config.yaml
vocab_size: 2048
qk_norm: true
tie_word_embeddings: true
init_std_up: 0.0768
init_std_down: 0.0768
beta1: 0.9
warmup_steps: 192
schedule: "wsd"
decay_shape: "linear"
Each number is 128 + 32 x the weight over its row's rms, rounded and kept within 0 to 255. Layers, rows and columns count from 0. The size above them is the row's rms in percent of the matrix's.

# layer 5 attention query, 96x96, rms 0.0531, rows 0-36, columns 0-47
size [ 63  70  97  73  86  81  87  75  95  82  86 107 125 101 113 105 110 108 112  84 107 101 109 105  91 106 106  93 133 120 111 108 105 112  93 113  93]
[[175 121  97  96 176 162 166 201 128  99  96 148 160 130 132  79 148 112 149 166 120 154  82 149 123 180 128 102 129 120  96 137 149 150 113 103 132 121 121 113 150  89  60 141 131 197  98 145]
 [151 108 119  73 152 113 123 194 154 154 108 113 154 184 120 113  85 115  99 109 152 128 113 148 130 104 107 107 156 209 156 152 112 147  78 123 114  91 196 131 102 130 184 113 118 111  80 182]
 [ 92 194  84 148 131 173 123 142 113 119 106 171 128 170 209 115 183 108 143 146  94 116 170 166 148 128 140 132 131 116 174 152  97  91 113 112 115 114 196 108 127 142 149 135 109 166 106 110]
 [158 117  93 219 128  67 148  66 141 143 160 104 149 113 160 187 153 131 152 156 112  67 125 142 148  95 137 163 112  85 129 180  90 118 144 101 132 152 116 142 161 141 149 127 127 118  97 156]
 [183 128 139  98 147  84  86 115 142 173 126 149 160  76  87 174 139 122 155 165 195 174 166 128 160 124 184  97 102 141 135 171  84  91  79  48 128 137 132  65 125 131 106 157 154  86 162 170]
 [106 179  49  73 151 152 129 169 107 239 127 138 114 185 127 175 100 145 105 145 114 134 181 136 125 112 132 118 123 113 139 141 135 151 107 143 105  92 168 152 123 154 124 131 131 110 122 167]
 [124 110 124 141 124 101 133  46 144 109 135 150 127  57  98 169 122 238 173 146  81 106 127 176 132 108 123 159  93 145 147 129 110 138 148 143 141 174 107 146 162 168 122 130 120 159 100 115]
 [164  93 138 169 132 123 136  46  74  76 126  86 147 108 145 102 149 197 161 150 158 112  61 134 165 133 129 139 122 129 162 100 123  96 128  68  82 151 116 179 136 172  90 117  97 136 159 159]
 [175 142 171 106 154  94  76 202 155 162 125 135 151 140  94 139  96 102 121 114  86 153 171 150  99 155 159 110 167 145 138 180 105 142 102 133  94 108 156 116 136 124 179  87 125 126 129 107]
 [104 185 104 132 137 138 129 125 180 180 142 121 108 159 122  85 100  92 161 107  67 170 122 152  83 121  95 128 126 114 144 115 190 136  95 190 102 103 179 112 104 133 114  77  82 141 132 147]
 [179 167 153 158 101 128  77 116 157  91 135 151  96 108 125  89  53 137 140 141  69 109 165 119 103 115  97 140 123  71 147 137 163  52 116 189 193 121 121 149 117 138 128 109 175 107 164 117]
 [161  93 126  68 117 135 119 130  89 115 163 153 115 113 138  98 147 124 126 187 138 116 100 150 110 105 138  65 132 103  63 161  91 154 170  79 107 167 187 144 123 150 138 179 172 117 120  60]
 [112  93 139 152  86 197 159 168 156 156  57 152 147  96 156  91  47 136  94 155 132 144 123 104 124 112  97 168 113  99 137  68 144 161 130 175 132 123 119 130 148  68 113 135  94 149 140 172]
 [147 108  77 152 106 128 153 177 158 109 184 146 110 172 104 107 160 174 105 141 109 103 124  90 114 145 162 134  72 174 179 110  92 144 119 120 169 166 147 138 181 141 137 117  47 122 158 150]
 [116 120 117 143  88 122 112 133 140 113 175 122 131 102  91 138 142 139 122 117  93 183 162 177 125  95 173 130 131 167  88 174 167  78 141 132 137 101  97  83  51 150 102 132 109 110 202 167]
 [158 126 106  96 142 128  95 111 164 136 149  84 114  97  81 140 126 138 132 108 179 101  95 104 141 115 190 105 150 162 103 165 122  93 164 109  60 176 146 136 125 136 167 110 149 113 100 144]
 [118 104 172 127 132 141 117 124 206 154 183  15 109 124 115 117  96 113 157 150 116  88 101  90 130 175  72 131 156 120  85 106 150 154 154 152  74 115 141 152 227 143 110 138  57 134 160 145]
 [164 176  85 113 100  44 116 139 119 120 151 133  32 121 143 180 118 138 136 111  77 108  97  74  99 162 142 192  58 159 141  88 100 161 179 128 159 135 135 105 190 119 107 135 146 151 131 118]
 [177 164  86 120 174 163 111 117  97 137 139 130  75  69 119 201 136  81 102  81 113 164 137  91 116 122 124 115  75 130 157 123 131 134 112 110 183 159 150 146 117 162 119 162 173 160 158 154]
 [142 112 124 125 159 136 125  77  77 116 126 149 125 130 147 123 176 102 141 149  96 163  73 162 154 114 104  98 102 140 145 117 131 157 112 113 102  88 113 186 123 141 127 152 148 183  94 184]
 [188 102 144 153 136 120 114 164  62 101 158 135 121 110  68 146 158  95  67 100 148 149 210 118 153 151 152 127  78 127 175 151 108  90 100 137 163 108 124 175 114 119 117 122 188 117 110 171]
 [102  92 134  92 147 101 171 145 171 140 168 122 119 141  91  88  92  89 155  79 110  76 164 161 156 109 110  69 107 154 112 119  67  93 137 161 154 149 169 146 146 113 123 154 115  79  78  98]
 [157 130 177 120 124 131  86 153  99 162 111  91 159 118  88 130 116 132  99 120 141 108 182 152  78 173 137 102 137 127 144  90 181 138 132 169 129 110 161 134 108 153 150  92 142  92 121 169]
 [169 158 184 120 152 118 154  91  99 136 113 100 145 157 170 169 116 146  76  77 166  87  90 125 157  82 145  97 165 112 159 189 128  97 117  88 129 136 119 118 154 110 108 126 108 129 159 100]
 [115 124 100 101  93 117 136 153 178 193  85 145  75  84 148 197 157 146 121 148 137 172 144 116  95 133  72 115  98 122 193 145 145 144 151  86 120 127 184 155 163  83 120 151 146 109 166 196]
 [ 72 105 175 128 140 109 111 154 136  75 143 174 112  97 114 118 153 119 151  85 138 150  36 155 164 131 108 114 107 146  87 117 140 122 145 171 107 131 119 143 106  74 149 149 128 202 106 106]
 [142 108 110 140 125 127 103 127  74 113 104 220 118 122 130  43 137 115  85 116 150 139 134 111  98 112 140 143  66  92 130 132 154 117 109 157 171 152 156  81  94  88 127 108 110 134 190 166]
 [171 107 147 113 179 125 133 131 170 103 151  88 124 157 180  84 119 126 127  91 203 168  90 105 125 133 163 176 115  87 148 125 170 132  89  99 132 182 109 159 111 159  82 125 131 169 101 161]
 [123 167 139 135 119 111 126 113  90 115 150 139 137 222 188 119 151 125 110  85 142  84 132 130 135 103  88 100 128 137 127 145 150 100 116 111 152 162  81 180 147 107 150 102  74 148  91 141]
 [ 96 115 160 101 138 160 160 133 108  80 122  93 119 113 139  99 114 114 156 120 116  98 156 117  93 130 173 147 161 151  83 101 156 192 154 164  66  89 203 113 106 155 149 140 111 148 130 119]
 [124  94 104 191 139 122 137 156 115 155 139 235 132 145 104 104 139  84 159 138 145 152  66  92 111 154 117 140 107 107 150  90  93 142 136 122 143 209  93 143 160 135 119 138 127 186 196 133]
 [ 84  74  86 139 115 162  96 131 157 152 148 117 108  95 137 129 107 143 113 156  67 101  99 128 133 107 137 121  93 157  83  69 170 141  84 121 132 128 177 152  85 165 128 169 160 159 148 157]
 [123 129 137  66  76  94 149 113 111  77 142 158 151  92 140 135  68 125 153 133 141  68 149 125 117 171 117 157 161 123 145 165 103 155 146 138 137 142 141 133 182 154 157 112 140 158  78 164]
 [124  51 125 133  84 165 123 132  88  83  99 169 104 138 170 120  82 199 128 154 104 174 127  96  95 121 137 100  83  96 124 127 136 121 150 151 137 125  80 109 102 123 122 160 142  87 203 140]
 [115 121  92  97 127  85 153 120 175 156 121 113 124  96 132 158  66 122 140 146 171  92 120 145 126 127 148 176 194 107 136 148 152 168 151 144 153 131 145 111 206 154 167 130 134 207  70 121]
 [ 86  73 105 166  91 188 155 116  91  92  94 190 141 121 144 116 111 160  87 148 136 141 129 111 143 131 142 116 115 119 127 151 138 112 145 167 114 123  87 164  88 100 109 148 152  64 192 146]
 [153 114 103 159 162 178  74 162  70 105 145 125 112 165 106 123 170 156  96  83 101 145 127 118 118 115 166  68  87 154 122 141  97  53 112 136 155 137 106  94  49  46 120 129 120 109 131 109]]
# layer 5 attention key, 96x96, rms 0.0534, rows 0-36, columns 0-47
size [ 69  73  87  67  76  77  82  75 120  94 105 105  79 109 102 109  86 129 119 137  94  94  93 126 107  99 115 128  99 105 101 123 112  78  85 122  79]
[[144  96 116 136 161 150 109 187 159  83 125 115 117 119 188  63  83 143 124 155 102 147 195 160 179 145  72 113  49 173 156 179 103 162 108 122 116 122 145 123 140  86  82 141 133 154 106 120]
 [129 128 140 146 119 132 133  85  99 137 140 175 151  52 119 159  48 111 131 102 128 107 114 106 179 122 122 157 117 100 152 138 101  98 111 110 147 126 181  57 100 168  87 124  94 132  74 151]
 [168 109 126 111 144 120 163 193  91 118 129 113 137 129  87 101 134 124 138 163 176 109 137 134 162 100 169 163 101 134  96 129 160 155  85 201  86  68 166  87 155  95 141 147 110 152  92 178]
 [169 143 118  60 115  93 122 155 154 184 125 186 114 152 138  56 126 111 136 141 147 139 191 128  85 182 118 181 106 158 165 210 118 183 195 165 103  96 126 141 114 117 100 137 127 117 144 140]
 [126 151 158 141 163 136 109  65  88  86 165 122 136 183 119 174 116 105 135 145 149 168  97 136 132 157 186 169 187 126 107 142  81 160 127 135 153 160 147 108 125  83 137  82 128 113  58  91]
 [159 131  76  69 124 102 113 152 193 189 156 159 169 127  98  99 182 154  95 157 168 137 119 149  66 118 143 139 162 125 129 143 173 109 130 123 130 108 136  94 152 119 166  82 132 107 122 126]
 [111 136 121 109 110 152 169  89 135 138  74 161 118  73 125 155  94 169 111 146 113 151 172 129 165  91 123 153  57 117 120 107 122 115 113  82 152 104 103 189 157 140  96 162 145 110 156 152]
 [114 121 106 148 108 114 133 117 112 104 109 151 133  96 209 146 111 173 139 147 105 121 168 146 139  86 122 128 146  91 177 140 131 162 146 129 130 205 164 184 170 175 113 185 101 125 156 118]
 [158 160 117  71 165  95  52 147 147 155 139 145  79 190 138 122 194 103 148  77 102 151 125  80 121 145 124 129 139 145 158 167  80 120 111 142 177 155 107 130 128 105 147  57 102 158 110 108]
 [ 49 121 126 112  57 189 139 152 135 146 146 155  95 145 107 110  88 102 116 178 148  82 144 176 108 106  79 100 116 158 145 102 159 150 132 170 109 160 175 130 101 143 183 112 133 116  82 143]
 [134 196 134 165 143 187  58 142 145 125 149 127  35 165 142 122  60 176 137 150  80 136 163  77 134 131 122 138 129 109  91 185 119 123 103 131 112 110 108 155 146 173 114 145 155 179 117 112]
 [179 121 171 125 108 113 100 127 137 125  98 122 130  94 138  97 159 108 147 124 104 138 194 108 188  66 134 195 131 102 128 168 154 124 102 108 143 131 126 180 140 141 110 212 154 126 128 135]
 [109 106  82  77 156 125 138 158  68 136  98 135  98 123 142  69 140 180 140 114 118 146 127 150 190 113 154 144  87 171 103 123 120 131 133  75  62 117 122  82 127 109  87 103  83 172 162  60]
 [143 101 130 119 111 130 149 166 144 156 135 121 159 157 143 105 200 122  98 206 116  90 160 112 178 166 120 100 141 126 186  97  68 125 131 101 113 189 118 160 149  78 110  91  96  92 155 112]
 [173  94 168 161  87 114 148 109 130  99 142 134 132 134 120 173  83 127 179  69 102 141 164 111 135 128 184 121 150 149 124 154 195  36 105 130 100  90  97 106  74 160  97 117 142 184 173 150]
 [136 104 107  85 157 132  97 161 126 128 155 173  87  95 107 119 139 121 134  90 113 109 152 104 138 110 141  78 140 105 132 147 148 167 150 137 127 194  86 101 171 141 172 147 155  80 131 169]
 [139  97 163 104 107 143 138 175 142 148 172  78  89  96 141 100 142 146 119  40 113 170 116  71  92 169 130 143 141 134 119 137 110 146 112 110 124  64 109 131 188 143 126 143  63 181 138 105]
 [130 211  81 135 145  91  92 181 115 157 122 137  23 185 108 143  93 124 164 118  63 138 111 148 119 164  95  84  95 130 142 190 117 148 136 145 130 155 146 139 181 161 170 120 145 115 123 127]
 [184 218 171 161 167 156 113 104  85 152 129  98 117 124 123 184  88 101 156  86 113 111 134 137 120 136 101 117 129  94 156 173 104  84 115 108 155 173 150 132 166 112 179 115 142 182 116  88]
 [ 59 138 128  96  65 129 106  63 136 109 106 140 120  39 105 114  87 165 116 184  97 136 123 175  84 133 146 122 148 100 101 125 157 166 175 136 133  90 143 184 148 142 144 145 118 124 146 107]
 [141 135 184 100  70 167 123  86 122 137 190 128  91  81 107 161 116 115  85 127 108 144 129 138 148 113  86 149  92 109 158 159 117 120 118 147 198 103  96 105 140 104 108 157 157 118 168 178]
 [121 140 136 131 110 117 129 119 149 149 116  85 120 197 116  89 115  99  96  87 142 119 141 133 119 127 125 115 176 148 154 119 117 150  91 162 225 119 156 152 149 145 163 139 104 173  97 156]
 [105 116 140  83 122 138 114 119 108 115 159 142  91 116 170 178 123  57  81 105 206 170 123  68 175  86 112 134 126 154 130 118 122 133 109 163 142 137 125 163 133 156 118 121 158 124  99 164]
 [135 147 173 116 143 125 124 123 104  87 151 171 123 123 192 111 166  74 113  73 112 102  85 159 113  96  85  89 142 124 175 116 115  67 129 100 202 165  88  81 141 125 183 109 115 149 163 179]
 [101 141 166 112 134 136 122 145 159 174 115 109 125 116 138 144 107 171 107 209 235 101  77 116 133 102 152 123 130 108 136 105 145 180 149 112  51 107 167 168 129 151  69 122 141  99 129  82]
 [ 68 103 176 162 125  82 111 161 122  91 142 122 128 134  86 142 107 123 147 123 126 148  78 114 110 108 141 121 120 110 109 137 125 112 127 125 124  79 143 120 119  35 140 153  97 151 134 155]
 [ 66  52 111 145 119 185 117 151 112 128 123 137 119 128  49 122 127 155 133 127 142  99 130 149 121  67  94 105  60 135 133 135 125 108 124 157 144 174 130  83 140 164 104 147 114 141 110 130]
 [116  89 147 159  88 144 151 115 144 155 129 118 134  62 133 126  78 153 139 161 173 144 100 153 145 151 193 154 105 113 133 144 186 149 162 120 142 164 137 154 120 138 103 164 132  92 145 107]
 [131 159 135 154 120 170 145 137 146 141  92 168 120 135 145 113 104 138 163 169 108 143 138 155 163 107  60  89  97 128 115  98 219 158 142 154 149 147 131 167 124 115 153 188 129 122 110 190]
 [123  79 125 118 139 131 152 138 110 119 140 153 122 107  95 116 157 109 125 144 105 140 172 130 139 130 159 172 146 173 125 138 140 137 140 163 157  92 173 147 133 132  77 111 107 125 134  92]
 [164 130 134 114  98 127 154 131 153 157 120 143 174 185 103 108  82 108 149 153 150 152 118  89  82 145 117 134  92 111 131 135 109 123 159  91 126 161  97 179 185 108 109  70  66 151 121 164]
 [ 66  46  98 143  94 156 139 136 133 182 109 126 135  89  98 126 144  96 149 146 115  85  79 168 133 136 121 131 151 136  88  93 146 164  85 121 121 104 153 129 140 149  94 182 109 142 159  96]
 [183 147 172 158 160 129 109 154 102 162 170 113  97 156  87 153 190  86 132  85 119 128 133  95 145 154 122 109 112 130 148 158 105  63  87 119 129 119 116 130 126  76 150  78 117 157 100 130]
 [ 75  86 141 111 172 109 197  78 126  85  99 114 151 115 137  75 139 149 151 165 223  64 103 171 107 116 125 120 127 143  59  76 125 170 141  85 101 106 122  91 153 140  91 168 143 159 134 167]
 [114 144 171 101 171 135 140  73 147 128 169 120 145 136  97  94 161  89 162 142 150  71  99 132  98 143 129  95  97 145  92 120  87  82 115 102 120 150  94 108  95 126 124 133  99 108 135  87]
 [ 72  80 124 164  89 119 234 127  93  91 112 130 157  96 140  99 100 153 118 173 138 128  96 149 174 125 131 184 140 172 100  93 145 168 160 116  89 111 131 150  98 157 102 176 123 119 148 139]
 [173 177 100 128 142 110  47 163  87 115  96 147  88 143 130 134 102 101 125  86  85 136 181 102 103 187 127 106 110  81 187 145 110  70 100  86 138 155 119  92 150 132 156 105 137 123 116 181]]
# layer 5 attention value, 96x96, rms 0.0538, rows 0-31, columns 0-47
size [ 92  92 101  97  98  94  99 105  89  88  94 102  93  99 104 107 103  97 113 119  97 113  86  88 108 113  94  89  97  92 100  85]
[[ 88 130  84  90 171  93 140 104 154 116 140 190  94 134 147 148  94  81 101 101 105 178  80  93 112  95 156 185 145 138 149  67 126 180 151  84 142 112 153 103  66 106 150 137 151 170 121 117]
 [ 98 196 135 145  74 126 102  90 123 109 203 152 194 103  95 124 177  98 175 177 128 122 175 155 144 136 177 127 138 116  86 131 139 124 135  92 121  94  91 141  80 148 119 127 153 150 107 116]
 [104 126 118 124 111 105 143  84 131 110 132  67 152 142  76 165 153 131 127 141 177 113 101 163 179 140 149 180 178 155 118 116 161 112 144 117 141  83 174 106  75 113 133  98 135 165 117  84]
 [131 157 145  90 130  93  99 134 145 123  97 180 133 161 153 144  88 176 105 134  91  67 108 108 121 148 115 115 138  61 156 119 153 199 146 189 137 106 154 148 162 144 171 109 165 102 177 169]
 [130 133  90  91  77 199 141  81 131  68  94 122 131 150 144 149 149 105 117 109 172 110 179 149 180 130 145 160  72 178 127 149 120 106 187 174 145  71 118 144 162  95 150 120 144 185 133 112]
 [116 108 174 151 116 143 146 154  58 124 120  91  87 102 148 168 116 136 167 167  96 124  89 206 139 150 117 108 160 174 145 178 137  87 155 167  48  91 103 120 136  76 136 131 130 122 173 111]
 [129 120 146 144 152 175 115 117 125  92 122 114 144  80 156 141 139 154 155 123 184 129 144 129 182 136 104  86  56 194 147 119 148 120 136 172  90 140  67 119 169  64 182 111 148 125 141 164]
 [153 113 169 130 145 109 101 107 130  94  97 115 117 130 158 131  91 144 165 115 114 139 143 181  88 127  94 125 115 122  85  99 132 134 112  57  91 140 162 143  97  50  81 114 148 110 109 144]
 [124 148 127 107 121 108 138 144 137 124 119  92 136 117 132 163 107  80  75  75  96 123 102 207  95 138 130 122 115 139 117 191 189 122 177 139 138 106 159  76 149 150 147 158 184 134 152 202]
 [170 123  91 198 141 110 129  86 154 173 145 179 132 119 130  93 104 144 173 181  98 130 133 125 157 143 154 158  92 195 135 133 159 129 127 186 121  82 113  75 103 117 119 141 110  59 138 121]
 [ 71 150 127 110 127  79 123  99 114 140 168 174 120 159 130 114 205 107  40 154 140 117 109 112 154 137 118  83 100 121 128 174  72 170 133 159 160 163 141 105  95 135 104 154 127  92  65  95]
 [170 128 152  96 154 128  76 137  76 123 102 168 114 165 113  81 136 139 103 108 205 121  83 127  67 101 125  92  75 160 178 183 125 132 162  55 149 123 179  59 124  95 169  84 100 123 140 124]
 [131  99 129 142 158 118 136 111 166  92 138 134  94 119  72 102 164  90 100 128 157 142 122 139 206 114 101 127  90 121 124 153 133 165 210 127 122 128 110 119 165  97 117 156 140 202 162 184]
 [114 120 145 104 159 167  96 151 178 137  99  80 143 176 152 115 160 104 145 117 139 163 126 228  72  66  86 135 118 137 135  56 144  85 187 130  90 195 111 111 128  86 127 140 119 146 141 113]
 [209 121 113  72 125  89 116 110  97 119 133 132 125 153 134 199  48 137 116 146 188  74  66  93 111 139  98 155 132 124 120 137 119 145 137 142 178 127 132 109  69 130 112 126 130  91 115 163]
 [156 109 135 157 129 124  81 138  96 139 188 173 130 123 144 209 183 163 120 103 106 103 117 118 188 115 153 192 120  93 166 110 161 109  95 151 206  98 131 136 193  94  77 127 144 105 168 182]
 [127 114  75 155 156  52 116 152 107  79  99 118  88 160 158 127  90 144 188 102 163 101 185  96 117 107 184 157 115 119 131 112 179 107 119 147  93 151 115 115 129 128 134 152 120 177 190 112]
 [137 128 110 131 109 111 142 105 138  67 215 111 152  94  95 139 206 127 101  93 168 140 219 216 181 101  65 144 110 137 132 127 145 105 102 159 169 129  88 103 136 144 127 165 167 128 114 142]
 [170 167 118 170 189 117 139 102 127  94 151 131 160 140 126 153 133 124 131  39 138 139 150  70 163 138 190 111 127 122 100 144  97  79 160 117 153 123  69 143 114 110 148 101 135 154 172 126]
 [ 97 127 102 154  86 143 127 136 131  94 152 152 119 154 154  82 182 142  78  97 118 153 181 181 167 180 132 142 178 103 179 119 114 125 166 158 120 141 103 112 174 142 164 111 120 202  93  87]
 [131 125 178 171 150 149  96 105 161 111 115 137 149  88 157 160 172 113  90 116 177 134 103 147 169 112  53  70 118 102 108 118 182  88 128 133 176 112 143  81 124 105 122 131 139 153 145 156]
 [ 96 118 104 151 150 129 120 140  83 138 165 171  86 134 111  79 110  72 149 170 117 158 115  51 142 170 164 146 118 102 156 147 154 123 122 118 135 110 137 159 121 156 124 102 179 137 145 124]
 [110 134 130 105 116  99 184 117 136 161 152  93 128 178 133 140  55 130  91 184  72  61  81 107 112 111  96 146 156 152  97 154  93 142 118 120  52 149 133 163 118  93  89 114  89 120  92 144]
 [135  82 109 102 100 133 156  85  90 126 114 138 108 154 137  89 159 220 137 110  97 144  86 116 139 117  85 148 137 159  77 102 160 141 117 165 101  84 140 132 146 134  98  95 117 136 126 126]
 [137  95 128 101 204 133 156 128 121 157 123 148 110 133  38 201  93 171 184  67  88 168 138 163 116 108 118 137 115 135  84  76  81 146  86 104  97 154  83 146  49 118 129 147 170 125 157 113]
 [123  94 140 136  67 137 139 134 158 144 130 135 105 111 135 118 161 152 100 171 146  91  38 123 125 184 144 135 123 139 140 190 162 148 131 141 171 108 106  83  97 189 145 103  78 106 126 138]
 [172 132 170 150 141 157  90  86 121 127 183 168 140 126 184 106 145  66 104 143 153 146 145 154 146  96 114 160 105  88 103 129 137 146 148 164 147 117 117 166 141 180 176 111 127 120 154 178]
 [114 143  86 133  59  58 168  65 138 147 203 109 152 158 133 132 128  81 108 136 124 138 125 105 157 120 161 142 160 145 109 165  85 142 148  75 199 160 120 159  86 125  82 155 160  94 106 168]
 [161 159 139 103  90 176  96 103 138 118 120 129 115  85 161 160  52 190 173 131 133 122  92 165 149  80 144 114 143 185 117 110 180 135 100 150 143 144 101 124  36 172 103  99 119 122 143 180]
 [166 108 155 110 158 103 149 147 103 139 140 123 141  95 142  96 163  89 151 123 160 158 137 123 123 118 128 156 103  29 192 129  91 152 133  75 160 204 139  96 152 100  96 132 135  96 184 146]
 [110  89 123 139  71  83 123 194 129 103 124 151  87 131 146 122 114  82 113 146 122 185  94  94  96 157  51 128 105 204 113 128 127 158 137 144 119 117 175 131 109 116 154  87  84  99 116 118]
 [125 129 173 105 176 156 129 120 143 131 198 106 124  90 145 147 118 130 129 143 111 182 167 122  92 143 134 123 147  81 114 163 143  75  86 135 115 165 186 126 117 107  84 163  97 160 117 131]]
# layer 5 attention output (transposed), 96x96, rms 0.0664, rows 0-31, columns 0-47
size [ 95 114 105 109 118  83 105  94  95 105 116 115  98  96 114  83 118 108  61  98 113 101 100 100 115  93  96  92  99 103 120 118]
[[181 115 128  63 125  44 121  85 143 117 178 141 116 161 140 172 163 107 166 102 182 105 170 159 107 114 233 136 140  88 125 193  86 118 110 107 140 111 138 128 111 134 191 115 166 138 123 117]
 [102 128 114 151  82 163 107 128 118 137 167 131 120  85 157  63 128  58  57 167 125 133 115 128 151 179  89 136  87 143 159 143 170 140 171 122 149 122 102 161 133  86  85 132 116 106 200 188]
 [173  97  97  91  53 100 107 127 133 100 100 117  88 182 142 133 107 177  95 145 146  77 113  79 103 146 133 175  71 154 143 202 167 130 116 111 129 117 102 118 132  94 184 104 149 183 110 148]
 [110 115 197 192 195 155  66 116 122 161 137 190  84 150 127 133 162 172 147 162 114 134 135 149 135 124 159 149 152 136 103 116 152  91  75 152  94  72 119 105 119 117 186  90 188 123 183 101]
 [121 147  97 112 152 112 161 134 115  63  50 144 123 104 170 146 149 155 119  89 131  93  99 153 180 108 161 165  86 148 124 205 119 111 144 104 146 114 158 150 180 134 131 128 186 159 110 149]
 [107 127 116 131 143 119 118 101 107 101  75 184 145 127 140 109  99 215 172 138 101 132 160 157  89 119  94 118 121  95 170 101 142  97 111 154 168 151  87  68 129 140  73 133  92 118 132 126]
 [122  88 179 140 128 166  36 116 152 130  97 109 138 130 132 138 187 184 144 140 191 165 186 160 151  71 117 124 114 161 109 130 158 143  96 128 145 134  43 112 142 136 134 119 160 159  89 103]
 [ 97 118 164  99 112 124 108 151 140 123 148  94 105  53 127 148 115 118 153 155 119 151 126 174 102 101 130  72 134 147  64 122 166 152 103 146 131  88 138 171  73 132  61 109 138 139 214 142]
 [137 145 109  93 112 116 133 128 147  70 115 126  86 139  84 113  69 168 131  68 134 145 100 119 118  92  86 137 122 158 118  82 107 125 129 127 146 139  86  97 140 111 141  73 130  95 119 124]
 [111 147  92  84 115 118  99 110 127 131 146 135 106 169 125 181  97  95 127 151 100 178 110 138  91 142 151 116 184 176 143 118 139 102 126 140 109  91 248 147 141  99  82 143 114 158 123 133]
 [121 125 149  89 100 211 145  87 136  73 244 108 116 133 130 112 168  76  74 107 113 145 147 139 119 150 108 138 176  88 167 151 168 115 171 118 101  76 144  70 130 117 118 152 110 109 128 119]
 [132 179 160 125 115 150 154 173 157 154 113  99  99 142  98 137  99 136 193 160 200 101 170  92  64 142 139  57 157 204 171 154 122 138 144  98 156 195 136 119 103 128 148 158 154 109  61 166]
 [ 98 135 138 112 136 130 127  85 140 110 131 146 105 144 171 143 174 124 157  58  82  73  85 115  95 175  99 138 131 142 171 135  77 139 119 118 127 113  37 107 132 168 127 102  94 182  88 179]
 [127 102 206 127  90 128 103 128 126 111 106 121 127 164  53 126 162 110  95 123  61 185 181  93 124 148  85 124 118 155 164  68 158 142  38 132 158  88 136 136 121 128 150 112 186  86 124 152]
 [149 160 102  90 139 136 140  87  81 111 112 167  92 149 140 148  92  81 163 121 137 111  56  98 115  73 158 147 187 138 120 158 110  77 117  93 116 170 179 101  73  72 160 122 153 107 109 115]
 [ 44 100  70 149 118 146 109 165 158  89 197  87 101  94 122 150  62  94 216 197 112  45 113 106 143 147 118 131 147 173 151 127 129 167 108 166 103 146  79 116 146 121 131 117 117 156 143 121]
 [130 105 158 108 119 125 106 115 118 162 103 136 155 165 152 119 113 175 145  80 204 119 166  99  95 118 175 103 152 103 124 132 145 112  97 171 135 148  83  80  75 193 127  68 114 104 136 123]
 [ 62 146 123 134 102 133 174 193 153 101 144 123  73 138 123 138 122 116 152 175 132 134  59 136 137 165 136 137 159 184 112 134 104 148  98 180  68 111 124 138 144 144 107 130 133 158 143 136]
 [ 60 114 122 140 102 125 143 155 149 165 123 139 117 119  76  98 108 119 161 115 133 132  95 109 145 152  85 186 160 132 172 106 141 161 131 171 138 125  98 121 152 120 173 111 156 133 109 199]
 [109 144 140 116 150 142 167 128  87 135 158 148 158 139 144  72 162 126 130 131 127 130 126 139  96 181 235 141 154 130 204 181  67 134  78 187 114  75  72  97 122 203 142 121 140 135 127  61]
 [ 88  89 147 154 129 151 105 162 139 113 127  76 150 109 100  66 169 103  97 160 114 124 107 101 113 126 124 111 150 161 139 100 143 133 117 134 104 126 106  65 129 107 128  97 157 117 104 153]
 [128 109 123 139 122 169 109 112 114 173 188 115 191 136 137 143 150 101 156 122 118  93 139 107 104 125 162 127 149  82 146 163 105 149 194 123 120 152  78  99 177  89 157 128  91  61 147  88]
 [191 119 100 102 129  93 125 145  73  93  91 118 151 136 164 173 124 152 163 132  89  87 159  95 120 109 170 159 129 112 170 182 141 105 115 140 116 124 167 118 130 100 134 137 120 114 104  85]
 [113 145 169 143 102 149 172 141  45  97 117  80  70  97 161 217 163 113 149 150  40 130 111 132 126 139 151 112 136 152 131 127 121 158  88 156  97  93 199 160 160 145 133  90 161 139 114 136]
 [173 117 135  75 188  96 110 107 176  99 107 161  78  85 156 217 126 128 155 137 121 141 100 159 128 141 127 184  96 131 144  87 107 116 139  99 146 144 148 195  82 181 136 144 120  92 195 132]
 [ 80 133 117 119  95 131 137 108 145 105 200 159 134  85 101 126 146  97 100 164 121 136  77 144 170  68 126 154 191 179 110 119 170 103 146 127 171 128 124 144 124 190 144 122 197 146  93 160]
 [ 70 113 176 150 137 119 129 150 164 127 130 127 139 169 154  84 144  86 172 107  79 163 100 109 142 134 118 138 162 116 135 135 141 118 123 137 140 104 137 126  84  91 165 111 133  95 145 177]
 [138  73  97  92  62 136 119  75  82 123 142 134 103 169 148 145  54 118  43 113 129  96  85 100 112 188  92 157 145 120 120 144 151 179 189 130 144 145  97  83 118 113 163 144  88 112 117  78]
 [138 124 115 143  91 118 130 101  75 143  76 137 135 120 178  84  65 208 121 140 189  94  81 146 176 141 136  73 169 127 119 155 147 114 121 116 154 112 106 125 139 124 129  84 125 149 126 162]
 [108  68 156 138 152 104 139 127 152 138 141  88 132 112 115 138 138 134 110  45 186 105 131 125 158  93  93 159  92 170  97 153 171 103 145 122 134 141  76  91  80  68 152 117 120 192 142 126]
 [123 127 140 141 134  96 121  93 188 134 167  85 129 101 117 155 182 127 116 163 125 113 151  95 174  82 106 155 154  42 107 188 129 111 127 144 140 112 145 196 131 136 104 142 167 161  62 115]
 [130 134 150 147  98 119 164 155 126 128 110 115 159 113 133 112 149  79 124 122 129 107 146 137 104 125  95 161 112 107 161  74 139 127 160 104 143 119 115  97 131 111 145  99  67  73 165  96]]